config.toml
norm = "rmsnorm"
norm_place = "pre"
tie_word_embeddings = true
init_std_down = 0.0
learning_rate = 0.00151
warmup_steps = 411
batch_tokens = [8192, 16384, 32768]
Each number is 128 + 32 x the weight over its row's rms, rounded and kept within 0 to 255. Layers, rows and columns count from 0. Numbers have three digits each. The size before them is the row's rms in percent of the matrix's.

# v: layer 6 attention value, 64x160, rms 0.0884, rows 19-63, columns 80-159
# o: layer 6 attention output (transposed), 128x160, rms 0.0903, rows 19-63,83-127, columns 80-159
# up: layer 6 MLP up, 640x160, rms 0.123, rows 0-13, columns 80-159
# down: layer 6 MLP down (transposed), 640x160, rms 0.115, rows 0-13, columns 80-159
v19 098:137146067099166138120156119077157171137101174146149051143096193126150168079134143103113105163127082190112115122101161145128144144115101118121147174135146098123039140163108110157190126132091138133112104145166105113163167137052103139130178196
o19 100:101217162100098104144137115098122158132154144196109143142121180102121139134128148098113212072121132166140163151081137144101126141084107115109101052142141117153096102132156151146149153107149153150104088186100108213145173117101134071215094194
o83 098:065214098140116115175093125127144190136141072143125125136086136113085115099137087128130121129148138143149182131124148087144126088152100146131130134069178103134138128138123166176087126110138153117076136096050090136147138134156113180172102118
v20 086:126167151100140094132117127068104133198136136097158107089132116138124096197128156104130140149147106088158101117110126097161104152139161130134123120096133086091140135103152139171101109125145173115051087169133172137045107102158119081097049158
o20 105:201082149103108154155111128090121141144111136085159097126143075132137093154126125159158054193133119004126109109155115131133125138105105151121177149104121109125151135154090103196075089111113117175119107080070146097114114096122113146129119128
o84 084:164058129136124138093109133141100160150132140113180108146125160113202132130061175157140165173095113121107149117125117170063160130085119145139076154153104157168166107140154108128126102119149111133188139136125205113156169109114151145164118159
v21 105:070048123205106148152162100061154138129154157173100081152116136158167130116136137116116102101126132191139085108123136084149099128147136165134134100103096064121105088146125135134162100179094162141161112103128148133149201111159107143079097132
o21 085:105149076170111149139121161106207100120133101133137106070135130120058091054167082080159030110126162128130171112184099105137110133146092103143167094114122147099151087122139152128053084175077173164164087080081123163161130167107105153166136124
o85 119:124103110123136139138118194139177109116117120128078142122125135159088109059130158094155079143139161194166154086200119104132109165147150092150183074131101120048124105112091139168058074116103100140166142156045130142190080109129073100148139074
v22 110:128173119128114135147135147068162089164099158094153122163067110155078164065153148146193143113151111132080111080125172112193207033100149089132105150159152153106178150151135110152153173134120143156128095142156169128092094119109140161081142047
o22 094:175111112139123178091122141148103128163101092127167178160123100146086133104153124106179108137128142150135089096104145119078184087125097140111079172143139170146146079123150079124145102089084129080149119110190115170085232170085153076126074109
o86 116:138050165174107119097142133119097138125121111152171165108116116102149098099155052131132155125163143077100144104128141185111127078137106180118106141098230129164145108106137129140126169058161143119099152059188156114155199116131093121158083148
v23 094:081116093102145184157127104160149057127113129088221179105138154172090153135161134044132115116119130075108112168102165119113124133157098048105155150114103118179112089149155096111113149177124122099089135150087043138123115092103117124088115201
o23 079:157111156150075155106120112095110109113059172113093132121111149091135159126144169114116088102172169188119105088109134144174115123113123144137104116158144094118104181143128155156091113032184081084095107117159148102144115130138098105144114096
o87 107:141162129155087132111109124141122148137125162150154115092105161131125146072130178106108116150210146120098099123140103160155123095100140155132150132131131112194175172152112217139096101085183125103092113119127142103177148136154118149150123139
v24 104:197137167170132136136120113147147116123118104099112182054157164130107134100082113163111113137112095046132112134124132140155140123154153057175107143121109189187160124157175125134139107130152160099187168095130105172145134124155113167134124103
o24 091:119100093086095164083117133136141117134148123127035122114188084111156091123061104143131085086127144054124091111143166154153121100177142094179089183127188105135124164173113089125122144120189137051131196096136185113125145163101099150117171093
o88 109:128085161098148148063108117113112071129129147163054100113189153125120099098066144126114103116149148076047112080114143148112114133128160138112122182164153121132139158138112102135146142145182081066148124116149157106141116142108127126119113136
v25 104:137119129176172124089141135148164140081114095124064106147151072129138129045035137126066111088092184175112189123177122134112108171092093167106188105136131150068088100108086187110136129117101118126141105104160154094121134150127115136191139114
o25 095:109211158124158093121132130137093120113158140080101110143149152151114112104110147161087212145078071102093095167110154131148151084150142149121138151128149110146117099124121193076189148125129207140085109186151162167123185143121132139126129145
o89 115:078226175102139031148143124132139121089131092125090145147121120144107131116179080109126172121106151070102127133106142086164119127171137098092152104166090098107124155100153146069123131167090116174076097141108080131040155121175159124084107097
v26 086:067206181096143114096138166115084085079132136090147150077180130124152068148132131215123075126116153179084065119138152116186145132091145093142130142149145091135130122153095153156147105153053139116166104106065107173147111116148146163146102170
o26 092:135131178110151138145081104088100107077085096166092151112118144122195115108151094130071169230111178161097114105095111125116084129138127126150139118077158136118208145171164103122156125136162151128136154102126115106184133137158109167122116118
o90 092:145141125074192136169110139118157097162107072118165101115108139135169106126087197120153060149063107104089191082099164163091179128127128095105087152114151127198117117195122041128154152124150114091141103154113152149104160122115126103129084162
v27 088:083184152142110095109103157140133111152131093150118085118147183034112080128169112095142159124114122106119144149111156154137103118125115134178109170143131158109136145160090148154193163131070175123124128147119071102149102133167144136137089210
o27 089:090175133123153105171087154072117103111140130161147134097111162148170111115167069141146122153098078091076137141087121092128076090075168153095157121115147124130149139167092231127164197175143138149125149150071129164185128128159111148129123176
o91 093:134169082155158142092132134163125147144119123128170149159126139161126143109091149156160112127087085118062178134142160168078196160060091163080076189128141148190080115105137119118162184150131148133139158158132134189135116131073159190130069143
v28 102:056201114137165133131089153146156151080134113191116169103101206089135146129132142110168151129128124073182145163127136111088098118108159147137163134139090152121104136176132137186169093128127140124185112223099119114170142074134161111065118199
o28 101:062161123108155090178093134090152131112149145156131146099147155118158124114162080163127170153099097120094127126098144121108068053105169164130141079143138105093116122153118239137164176119168142137127167150073171132210124098149117155167148192
o92 101:141134126167122130088104153119168175167189118120112120130076140134103148103125198161153097149101093154053151135136142118068149142066112158131143134155148141130088109128136174163123116139135118173156138159038188176200102117147099157179132106
v29 102:056115110116179150160191121167113071093137116092146179122185090078158088163138131073154115151087144142097114137130088147172099123133189184083149099087102111130123137091059120159067127066133126113115117128100091113107117101118137133145149159
o29 104:111102160149119058101105053097095158084078138163112172119116108125175132137122122102087178120114164171113155088083093120183128095115174144122141114123115105097152164162144122102101183127162076103155146143165223064113107109169109179139114104
o93 099:152205133159106098147101041124120127137163146156170108123069119114141184092114185117071135120133145083161119099106123139179126105087122156078185148144123135169133179185111114148101116133081149113105071154168167118072117124136129128172130141
v30 088:144132123075126134138172145166168197089116084131127152175097110078113127103103145215077115133126122116035159160100162152165145171143159130180093155140166127161081140114180185144103131125120124107125122095154119118084152107144175092095111165
o30 091:113095157159173150128143163126108110144099088172066145115131169133121100111120164147129149129114166187124162142076156079114133110165190139120075121115138117134122074099123185133155165117179129166145123147163101065130130137117152140119155092
o94 097:125128171137154124164170110092121148115108126113108113138170095141134175137130128127156137132140188053104129142082155111144114125147164129098121140119175123169176107107169124122161158157181129137123148093169095100117120096097182135080108109
v31 115:179084120175130136083163088101085125167159224130095086168121102135115119177132100126144085118137118134105111106090130063072155147173096088076133178094115046125138113051121071080110096090148129133162122155113083156125102167109102138117142087
o31 121:154122082118100152064177138138172096118124142100133147181111074145106143115121179120119050151155122074150116169196126153135153169097065063144113210186156144144158136082121089125067089118063116081125119077055093166113100127138097095141141101
o95 105:069109013110099162090129177127146087119104143159126121122120196144138051086089119087132053156164108150158130146160133122108150123099146105153160139162150116071150162135057135138141136114089127081182140141138097074101025135115114111165173125
v32 092:167200123169102086133174168169118129141131055155106080068141190137040107152144121172101131148100119100175156117124090100132141137134097071144131170140140158168154158148164112158175161121135163074131185196159117112132107154121131129122111157
o32 089:095096081075087151112129160149139095123178132105167074143187148087161131135125096171078101142111105089158077191172132131136134077124160149086119124138226148166110171142141110160199153145149154086122165162079149157173109140125147105138109154
o96 099:129070118151137135127129145143093132138117128136173103128143193104193107164075136145129076165114119110060121173097136144084131081122177131131122158155165137117123122160128173076184150125198109072120149087128145075135102114105156141140129147
v33 099:049163105159142155132130127113147175138182167121121123171108118093133130152166143171146134150133115140128163128095130109083098136147159140164135139077077087128075098175130114150137142157160149137173107135124103106130163073094139105124119087
o33 087:080098107170113037092192147114196120143141139203084163087122139086128145066128123118155084108131144113127181121106089113138112109100155112149145149169154100074167143105120171116115149193071129162132131126112130133136149160113107162198186148
o97 108:087084084167069136067115143139186106164152133119099129120128148126122136047083166141142084088173159136162177102116131098089151137106133137143198174138129111072102150094054101170154124156079128154166136150146101120141104162104130119197156142
v34 092:128164069139156102142140117107131093174157134071148142106117087112186130123192143128091117164124099087114108165144134145173045128135109110082069100078141153131080138128138131155119138137097127118126114076147161130151175127076100143080122153
o34 094:164122167139115116158092059105124155106140123161064189105114118149167128106103103100122163051178180133111155115070091109110142200103117099145121062133112137103115167156138065139090134113143123176157131151145121117122130089135107076139074151
o98 096:164112131169076161166103046129099139175139114087125147153145081124148121082064135170113172110096136085151159101109106170124129143095091118134124123073147113170125131128100084144096102149135197118075173099120174156172229152129094134133113170
v35 096:169137105117089145132096134157156119159119188129180101205126134223107158075110158126133147104094148130133077175055184104130169143165076092123095153148153137113033150119102086119123127120088159174098137085184102156157141121117112126087144139
o35 096:154162127167113175089120165160169113156191169151103128136099201166065092078103182112127143082127142153121123167137179117127116176107083115142067140157123150167055132105101156141171142099150169126160096160137091178085108174116135086159101160
o99 098:109140082194079202109099113170125156121169190134105171146115112137067109094109125105134147063212141130112134129131133154132098140095072139166115163064090105171111140099120198134117160093176178142130140097173133162154150182145127134151133168
v36 105:067089181146116112085143124136145099179117077197153092112130168153109121151078165089182108100086176122119125134160148091209143090073086121114130139130110142091162124109098169140163171110169139122101131112119151124149079074154063170136139122
o36 099:152135106154124099107127084132099135096104143111149161138138104213088126123081116068122097126013130042071114115121152163127127147111136116097130148117122174126109149135176137118102119160100146096114134135095184160051104147175099159091109129
o100 111:137108162143156092055140143129114106090132162152147157097093119162106174050140142130127162116086091085073146086129125175115170156123122132106111170123129130173056075076156149113076181154126122140137101145083158159101144152156121160152071151
v37 097:158145124195132110106112117147089166085165155065120098117118137095164118142113086141102090185144083063114086091180077182094125169191110095152173118124137068120140167074147114119163103151167158153193129090088115118134127121123152084174121113
o37 088:084158095031066175083101129143101105114104080073146100212172095082175153173129112127115108150180121129154103156080088153163185102169101141137109147134126109092129150108131070104162155114091077150088134117076118157155149100125190095108117130
o101 109:090135110077061121107103169100104091112100076121119137175181169111205073142092067117110083159139110084131101195111134089109146114174155157152118113175200126050155188151096096080199147147106104109107176108112092098113075129143129119140147095
v38 093:173119130117062116098097179173119185155121128152102130114123129096125121096172095147093106141169119125147121124134165098070176154171157108156111148128131203132115114130105174104133097151092095130166173092122056141096158193107159105129124113
o38 081:160105172119161170156156149150152081169147078138129144120076112117152067185139131132137034104159102141097173128131144099085114157147122091098128177103127128082180104126096080128097096160111098137148126104092035112145133132111135104087188099
o102 103:110173113117121167153151113092104139135119103134105099133146128112088033164130086164101147115167122152108155159106166098143118161168128090131080115130137108130161088122142155129157179128134128084125119138142075124122137161114166142104180153
v39 086:091153169163100143138089120101151125095129167120153170210147139071136109125093170141121096172130128153119119135148158124150114118142171147148108127155134096074131106163169144162110127155110195115126083126084115111116091173161152121162058147
o39 091:129108166158118086136090164114103118131052111186087143102104169114117106088129126171131100170100133120044141146096107066122132109127108141141080188093147090123097118160101143172149167169168156122135148124168148078102101171123146151164143106
o103 090:132128113121096089079122134129116132151049108131142131150137148149136144102087175155119063126121172102083171099174080155083191148077103133102107147118090103167143171124077114164132127200129130119176144158112186125156108109096152177197099130
v40 091:115105142079154166138058091148171081097141179101102174163047115152106139111146149137168174166148086132170161157112168181157116162184158054096160157164169135096188050125135151114119126134090105153158177164098065079161124150113155121092129120
o40 101:065140148114164087110151153145128104101085131129086172164123157102163154171133153177140170081115111203139115143046146152141116119121144116148128125167154096101064100116080172130126125016167115141129152136187132099145122120094097119165125096
o104 094:073116127138136090132148149126173137103090161147132084100145179123114097151155088190120100080188152193125124123138118137181105089126135134127162100095172099129136165145082164149130089108177147163128164140165176059136145125068098129127112071
v41 109:157058175150127150119066099126127096153133102169133152095120104148080153129040153139170152066143172111132150110180139119138191127138100116121162156141077154108182044108137090117087127163098129104144173113128124147177113123195160169173176084
o41 098:193096142089149161076148116168157089125158175081129128153115081136064103133131156127117085167160085063110084149164144163139132114143074131160118182133179138134126135101117114160108037098110125073087125092092082126143111142143123118071127115
o105 112:116117205112157109097157140116165096095175196149105105077110131118090143122165119106098104096184119130077154074117127160164123136162123107127130142119145118162108108116148159066098116145117044130132116131096120129095146124145111119111089144
v42 094:174165050138124128111060116103131170114111144086139086135123130151176126027147109071097092151113101122130089123101154118092129065158101138140183105102127154105100121124076128149144143109143121159086098079165121136069117175098128142130086105
o42 090:108215100083084138124112125110138144114147145116128107115120119103150108102126121148152141046123103143147125099115122110104174139136112093166126139104098096154094077139096126121165173080133175101122121155170181210080175172115141066172153167
o106 098:099226125101039159118094098110087174100114087149097150150119127124126066101158080118114153119180121125129133145118116115144113129170153142159129081109164074113153190102085141128126158101117138081058138113107142162138139168204101138156187122
v43 107:138121197180103103156155106148206096123150140173112128163104144078122138126170155084077207157119091149120083127173171170133115136094089134093130133156140055113173130165145146128195144106127123152172128087141172080163171086136127107217096080
o43 092:109187150152158088123165164150114128154104140119149132161195147119094127127121131111149173122077147120162139157139125156104134110136137084068117126134085147109088084121142160079137133174080132161070122176102120122134096147117164153141110177
o107 115:097135126131125070160123185130141087111085139116102117164216123101157142116151071131148155164126159133164109146173118130126148100139148106124110116132120110094100121125123174102160101127098141183119217132138152084101107137115172158128098097
v44 095:178170122124089133114100168171113104140103110108103134104049156135045113091148116132146148137156152105140117075118128176153187103134166079108107187129151177121183148079107097147113109116083123185156139130077105133092115115129143121123143121
o44 091:151113118093168131126153170131125094103129052122191141123098164129166105186173075096133064194145142165132163152127157116116126137127121119073146140098133180100175163110151089127136126131110125166140130089111046110145117097112129125102087146
o108 102:185112137148193134131180135092124134128160123116153145102142115096146099188135056112126081131138102182103152159093145151104150116087071149088069139102208166144124086138151086117119176086156169162150169082167106165118161132099105125109124145
v45 096:155121178124114100131069108033122087156132158121146119139117159148110133112074161132118172093167168095138116090147133120130103133100131146118141144169156080138175142075084076116148143081100153156165156100142162132109103112148130098198128139
o45 097:117170122101108195151111174131108096117149187107117093162127137084077097151162131129127186190088119071151080179104154120155135129129107170085114107121145172152140127114112122171164137065108153105086090141137136196142094166143153112106085135
o109 097:142158125098117131157122171111151120081127158159142119110087117103167135177165082088121130111141133105159101129141092114148133121148142164097130144109138151116136135149116131085143160086113124133143111090149114162065095126130086142149107109
v46 114:104167127102084148132063130110115136136147121093166144168130086089209086137200123075119139137090123156037102109132121125159119096115165154156056154147140097166118143226101145118146171073177151109131123076148134130054135119134091101142078137
o46 102:176129147171131077178112117140145161160149088164135126091099125114154107128137121141135122078129165156132197090111092065104120187155129082156130128056026146152158127166148118110111144186117125145196157127185106052100088166126159136112149123
o110 107:191187110155126149191105085140122136157138097105149164146114081123171158152124129125117255112096138128209146133122104109108119146148101123098100109097043154157132128121152121147142179122118180117172140106203127139130143139131177150139157210
v47 100:090095075102139104156128129147130075139130087113180103111189140145156121197118116150127134102070146110140156151090085099060095144198136148119120162089107178128128113107095127120068118154117146074114145121108080151133150068139116112159121168
o47 096:131079100152114156128128099078147122094113138136103129102112107142140160103134098112138085159177161128101117069117126130162108134127170151124202139142143091115177220164137129121083107111151096158143140088128160085125124112144120158085133053
o111 105:135162109123154147130135101172140129149182196137145100117083121164094205095061218133104102120185131119111101092101147136162140148096131124106158184158067145189115170150129138107107091154123124109130075176137115153073120142097107115104116108
v48 097:152113147209135126140148165137126120118147084158092129191108141106121096127208163163131122087099161101095125048147107117126140078080129103086112157148145139153116121148118112105189137127124148127145091171191140137103117090125162127141177076
o48 107:130112100149083133087160151158156097130141102128152155170121104143066080051197149140123094169124105078098073165173130129091154120093071103136094167131183151152150086098152127098131087181056206094110110134101062148148155147136174097097124154
o112 094:097115095177109133139134167108091100138147095140141176098119167114205048087136089079121179110091091075125165149098108106055152112139159146120164095145197107091109097096095176108194146143066142091126153092130108122137124120158139104137153170
v49 106:193134140119117143113124121123074092137080156115133122090155073155160151124137071086152117114174091124155123192086098086099186097145094154108091076125179154114083159134137154137136211117201135083051173140119118156111114146121075116155146123
o49 093:147114100117034157081113035175087138151058135079134124136084079145107154159092160158148109063148073113154106090163107105149191150123109155115131174152087129145101143145163052147109134092112112080113133175190145116061155110152149086112145090
o113 111:132096106123093176076099073160057117156050129127198133153104158155144110148115150124121164125099100101160054124154094150138125132152152167160119140182066149111151140148132129140140148103131108064099090150164145083139162135149160138147154138
v50 102:139071132094111099082111140124119144136105137123124157132116163117148105098141093113105192106115161116140145152097063083062177145147111165171110161146110170088071088154081161098141142127150114107142154124103095135095129195117115110140113149
o50 090:136150087123126087159155127142168154116184123145165113109119086171116100110144187138147059159161149087115130097131142085125112121109134120111212139113099103126208117125130140123090155169064146179151180146077132135134154117165089138112202099
o114 107:103171105103195137110171125155133150125132144157127084124121142162043110143072164137140085131135144172101116128127213056102112145110161105094094130130051154099118106130189135115127190152119143122163098186128084132084122127105176130104139121
v51 099:135098065138132141180143087046096107141132169104147100161079108132104146113105090117144103107083121146145155124117149084144082127055121118074102116085131100186098133129157132136131125059070116119154111158140116137112139173097087153072153088
o51 097:191098109157109102135143132144162120144129117095086141167077130085111157108097135089083094109150132127148110158155125104133165156105071116124072110183152164151135122081164062152136045067082168111110151100157097177113114151093068043173069068
o115 105:136141123166163092207112102083164156126179125106126130114092133107138098104104087098096147120143168163185158141124102100158063093145149142122171053083103115083167138147090169166076094079123159129118137100143119103139104123126042084136144143
v52 092:144194175125153160106090080166134094103113141068126163147157048155029104115182156115102151133157101182095153147167146179155117116078171133068122128116159122131192112115119129091093144043134110153114139162141151128114072151111131144124139063
o52 075:156121202111203056138131084145064091086104143118120164113102125129140185113121165161131177132121147135095153147094126102120134137086067077143173161133094142139100092114105134081156113161103149099108145121250089073094109103101104125155126153
o116 110:172075136134140106148135074125128085135121117081161183139199111090160148168132109147132164107052134129148129114125098191119126107066060120106081139093113135153100111140089067143121108108105168158177155144213165111131191106120133115110090158
v53 098:104092135096165158090149129129086101153088137152066165112123136148153132132135100073098063128168137135136126182139103079125121097119156221147113056149149082087124137091058138098144165117175110134083174139097151136132122116108072142138129169
o53 096:070205082114107074141126055130108177118094127112160153120173093159132131194127163128141151116084103080113122101145075162131144112073166145107183106128094109155167130183171129120036211148117143124157122157115200176101176073135114185146166134
o117 105:100156118077162142102126156174139096094053109146160135124063158165088121153181152140126140141071097124146072083160112108140116135162145159104130188172044173072119108116175121154076166109121081136133043138090087160099100078167155178120113094
v54 101:117109199119142163122093136128101091123126152186147155115106096169173121191123137061138202132105122117104169109112122136115165187119155159086089162136093091135134094112157112077087103155097141101077149128124102122185161120155100135149139125
o54 088:176089177138180146181107155169134098157168114132117139100092158150108124152121169139099098140166095168143181163147128109155098189123120077153138138110061188116091121090132143165092032162114107090106109116100073037160057120116143128130150120
o118 109:171160082187102141202129124136144137144162175118141142129128127122122148142147150086110183120115100186152133171149094131142104141113072100118117088111015147138137093120172220123098085167101159136136112144123178103169127104102175115126150182
v55 100:201099136171111142079125177142107121070116181157031126134053141119146169115202132096096135143198131093146152131167074117140159104126158140168127107166149089108158142080105139121115192122219135168083143161128110112168112177078131131164158110
o55 091:058136092114096109067131106159117160102077101150163122161142076135130138221177155146104164115140095188194102159147093144123172135086177161136104113128109118141156117116181092083112215136109110101194128220159101108093134101117174111125158130
o119 110:101109139134135126100129152108105092092065092159141114094133099112127085211198052129107145143142106140179069180137115110139117127184156161163109108133170159044146134124172134114152170126109087087162150122153100101112081108148132120127164100
v56 095:170115115168120133125128137118078158165132129194088087078106142155127124115123074172176161116162124107176131112117068089127103104153127180131161161110151062145205122101086096144118146139147126128146132208149094132152104207108073163117150073
o56 099:134115093135132171164177139157141128123171116081191081143158089103142130184138094108118067149190103085241106132182115130146121129115151155101185114113135158140182165101134136151085095123065083116144134108095115108165135109100119135118147113
o120 090:130084089150155168113158153105150142100137137113160136133121138125116063156135099076124082182126101192192088166137142075134119143160142130144133099149122170043147082124178159118135123092097075088185131143101060098129059104105121086127145109
v57 100:076156072136111147148125128142164171111116102183128119131112174127099135137107169109137116125129098235152146099095154148092103165112150103113185162108079171110117085119084108119123074161091163115158125155135107098129169118050159162147109109
o57 084:152138201137166064172183162092139082131170136187167120074148158106122124106154082092125063142163135126105220163158153121146077137099139101118202137085147150112165161141129206114087097216132108131100120088083112110142099158096087180176160169
o121 105:087171111184145081151155164116175150157194126148080105111146123093070132081130145124125053163180152183102198146117151101131138112075085089094162137091132083175143131134088177138080099142102140159138144148068131145112093121136123159180129137
v58 105:148168119143141121059147077142148155174157137204171125124154053140161123175099150128168131105091112119117118124148105080146152159100121088092141094068095111090166118143179149101087103183072136087105144098138146157083077149129154145137122079
o58 107:222063152112132169150121119168146078114119120076094131114136061129106116114130152149114069167180098014090111136188098142132163166138064092155140204119151150160147125113107074159103035138090111111100177046086106117135109130155115091094113079
o122 103:163101102143085141154128119137155128148139144091138109114140150113124141088115182158142136157130077058098147132148133227118177167158086053168145141113115080218138086113119130100124105158114110135091162125122184094126159132147164112130122174
v59 111:070147081114131107084110143118133201151081155139131102073130192128125140133082103066159086111121153112116159112103141118107121108158149176140209171081110136081134150099048105134144143171132105162175102117147129155094094089133137103187148118
o59 095:124180114134119128141139113104101120075161133084193142091098093138126139165151085084113111161110117067132144091116135144145086140149181143083203179099117163082172190138132172122122164156077092111126138073096200151111135143137109199113165150
o123 118:096217129145092120066123151124156130105203134168123147102049112128073151083167135092129119136170104107089130124096155105130149141115115158102115171147154142154099149131157122108128201121094117145127066115112084201044114155167142145177128134
v60 103:128101176097141133123155150155078128164092101152128205105154165052082067149134130181163131064148129105116162069129112116158182084051169145128114108131136159120190118153151141124148171122150135095159161166093151137114157145155130130133188113
o60 114:173068133125178117128170085117099109133124105118171192126141094147123123135124124118137086204103103063086118105165120156106102100110150116096164157101158153073227119145162124125079087220091108109101169079075105102143145126136083171075141123
o124 090:168078135135236139098189131083124112143158126122161139092117141134139151141095114108134129159072078109118119081107169130059135094133116118099090158139125187098089047146185091133145150156096092142146136110163097088087138096087132111090094160
v61 098:139186147140058110125091150131160086074099141146122154115093121146122123071172188113165188121159162091120123127161094122103185091182073148171120188163175123150167136149104073102175194080126125156124122149143112146098151120104123121183071124
o61 096:085168082106080143147160153152160131152132139141189094122119162080076127151152120154155148126112144181152156127131118117083200105125093145122113108103104138122070134120103122099211189112101182117165104209179106148084146155076204074125151161
o125 100:147161131097110151163112141130128137091146157164162128151103131110139138202186099112111194114157159116127106138114095145103141119209133163129103127141136167102100136113129170088206151073110111088176118128164131136096113151140128132160159113
v62 098:172080127131171140106184123121068089121122180138134109075105193200100125095105120093136118134172125102219111158178141088146121156101124129118146112147121110097143110130148121154148101116111085077072140127071114158144122158155102154105160152
o62 091:082146069072095106104081125133170176093103149130114080168143140112150114163080149119114159123086113169136072151128126164159151129131136146142070105150170111146088133131151067135129156026163154086141133176116220189137119102183125081164073098
o126 098:151146153061148145117106103128156143084073133143128081107086145141077066135136146123133043135133105201109093116169129156179092128150172094166135116117154122113133121134149130145046110101161098100114093152067174136160124136152085114118145074
v63 106:085142159225151095118167142128121108135161101144164184060183111159084117126094168096077150130125135153191121149210117130107137147110129083138180143141078171141138102141131170084136109127108177093135094164145116153156136188119154166129172091
o63 110:152164157140136115152116133139145123134169158118140087091208161117112092076141128151085144156095129124139060204145149183136084102136104128173113137094183114108113166151123159117129098133155140067096136170122153130207092169162081126116130157
o127 109:158142132134111107099126091147157124159143103115118130106154141099096091101131196137107068135079101163080144132137149170093164138077124062130153121121126101120127137141136118109106114157084099100130119214076180125179136147161126120122144181
up0 112:194075116145116167133120070112106156170148141163170186129087154152107109127142102167138124123140128103124083141100092145097224137127143150116123087103169105170112113095186169172087143133098180180124132167178104128113129128142104096135150154
down0 119:124089163138101104145089181131129199130112156161134139118141095048213133156188123145108086164137213108096176137086132137147146099188152093135139112122063140136099151076136145141150130150077118124133019135132136121083147151116141100094079136
up1 104:159138173210155140141096121103123119121156107120109150069153137117129160113093164129135178166158235093076072115104141149141106193099129147138150173134141157082109133149090144190102164179132122091101134154179156118132096086149155159152122174
down1 096:109121094117087144127117225153089124136126093137149137130147122097108128184164128113120112125150142183164150140118148151115151179120072074162114099143181159152148142165107138118145153147077125085119148130096157059114138135102092068152110148
up2 106:142128097190118146143135142150103156109176195169125123155096183135147135111116127187132121126124146137090094113133062135066079139153160128089062078102185081171116155102180107153140124098154146137144107144134174146130092081120108099155174124
down2 108:112105099168107120132202114112100143140089158134086152205133168149174114115119058110162165135113129108125087079111085082183135179149159172142126115125175060121127130142115137178096125128138119195068129149128183135107149105199092136113098057
up3 107:167119144152097139130111087155137135134126193050120092185133155095110130162127112131167123180154138050078109133172105183163154160130129109135083128200121127152115148097061139142109137097147088096120120161122145205141084129123149121148134182
down3 112:171140169096130174146140118136149085096197115125157081152070119065112112154146183169083117119069133095141120182125138193149181111200153121146108143174110117100131120164123133083168168153144105146171200129063120065048079110156129163078058144
up4 112:137130136128123132155113079068091160119150128106110088131108144129143187122121136137165122153132098161054109123161104159137088114127109122139152108125239130096132078075035119147103151143068164159125150130146178138082109089117121136171110112
down4 108:175165116101140088112102118116133095026158129153155139128163063164164145155108147119143122106144170138155114129122126081116112148139120128136149100155098086146143141086122128136114099144163067115150134189111139168146117160172168134124128128
up5 105:146172149133163116120142023077109147102125113091122119165155124099103167162142119121103133128153111133121151144155125110097178175133141157126073104111103151087065123094115109134158204113137129091116162176135153178129177113138118113196137178
down5 108:089133147095105110152154158114148178072183166160142119159134140086169119123097154123134162092167085126154136139100174067109150131113099100109103114088164159126181066091128140076127124072123163177146164179160115190086120131136131126193092120
up6 099:135121133106120099137129107105096126198135119110157201136155090091130110065115106125139125159126116153079077178067092105171152145069120151097079108135167141116111121113097115194125121109120148068137132133109139161100124065183092048099125116
down6 098:116114117156171104150127138198125089104122113080115125175080133144118101065135188125082135172147141118146155095182125183103087151139124142139176137104078132076163158094147151163139101193085123152102100098133121118126124153186173118100151126
up7 083:177133130139073180140081123126088135207080152057126132155136151117106168106148092144174133135188146081115077166145138155158195116153081082118107148120176101175111093153159125115116097080108125126108105087113123134117130145090138098089127128
down7 080:067097152174127083139119138101160100076114170181133111164126100110111087111134097131056148111091137156174148169170124124159101069123154144142113057116136094119180130145084161174140134159206139063131125137152096125197127100141151182192138160
up8 099:147123099132215177157167120135099066126204093144089123136126119135063153135129108116142100161167145071114148169143172125117154132146122073131153205139103146096146101106114105131103165198062077137130126085142121130118100124099114122101195188
down8 102:157146143128133143094151111099121151127150129088101123125140160115137173083140126153106125135178083055142063175127173095110157098116090123168122132159139132132096113165145118125147142114119137148093114118147133096094097114196135095147058102
up9 099:125161113097138159130069073092115133194100126189170191168175077115146161066133123104133141129121195101133137157089140139170176154110160111153189157125122131081108057105103113192065151149053182093183154119115096172156150132132101126138165154
down9 104:058124122137088122075149140128190139087137155101124124085091111154130140158150097134222172137141188162140112141152113126177104123165141141101021115140158143110148097088125111079131108118123051085143137101101136129148119071161139160182110191
up10 096:097148088142143186161176095100115129121181162096150116143134154129156127169068177132145102159101143115055130111145180131171128134151159178108184169108093121137159095136116149138179181119148104124239133144136163128116110178117152136129075139
down10 092:135082126108097134145166114061116108110110146104098173127069076124097123143117123148145151137118140081115148143071126133084116183118184088112106065097106108141171149114139157156108144129178081162152116157180105186132105074130157093157174147
up11 100:105109118197144203105185089132105144135147147137166141076136150138059197126111153088152114180115145161132131156132085187077108141097101099066152119108101167100112159040156124168075089115075160191131095131129106140132117142115142087123115142
down11 100:104099167118059110111102092123072150107114106138091138159154119134145147124133199137138108129124117144080164139081017143145163088130121076149183128125085125116070141134150151133143181118146167211150128139149125148101174168123183045126130090
up12 098:138127123110176131173091101125175169173108163116174150088125100119127153130116088165122177118113168160147065122055108148122128124128058110109085170109175173128095082115100047146102121145070091125138157113135095192120144064122123123085160145
down12 101:062126201112148176144137134169077139143098123113099095127098084092182108118056134118172127069155156138181153149172107137179152101037131116125094121120141146114094148156174167128119104153101101116117125171113109151133144182136126111089128102
up13 102:151109069146184198159099097135127097164183183104129125073175091187122160111144165119144123143117140175126146166087095126111132183125164056158097109103114109162108053081107140115098079161069138057136105106142092191118122170142110134125182152
down13 099:146142106131108158145162097144106076109127146132161120052186142150104142116125115126160199127142099167100151109158122184110116130105137169128099086158111088149121202132142115150114173196149132205072124091146109177177106147064119091095169080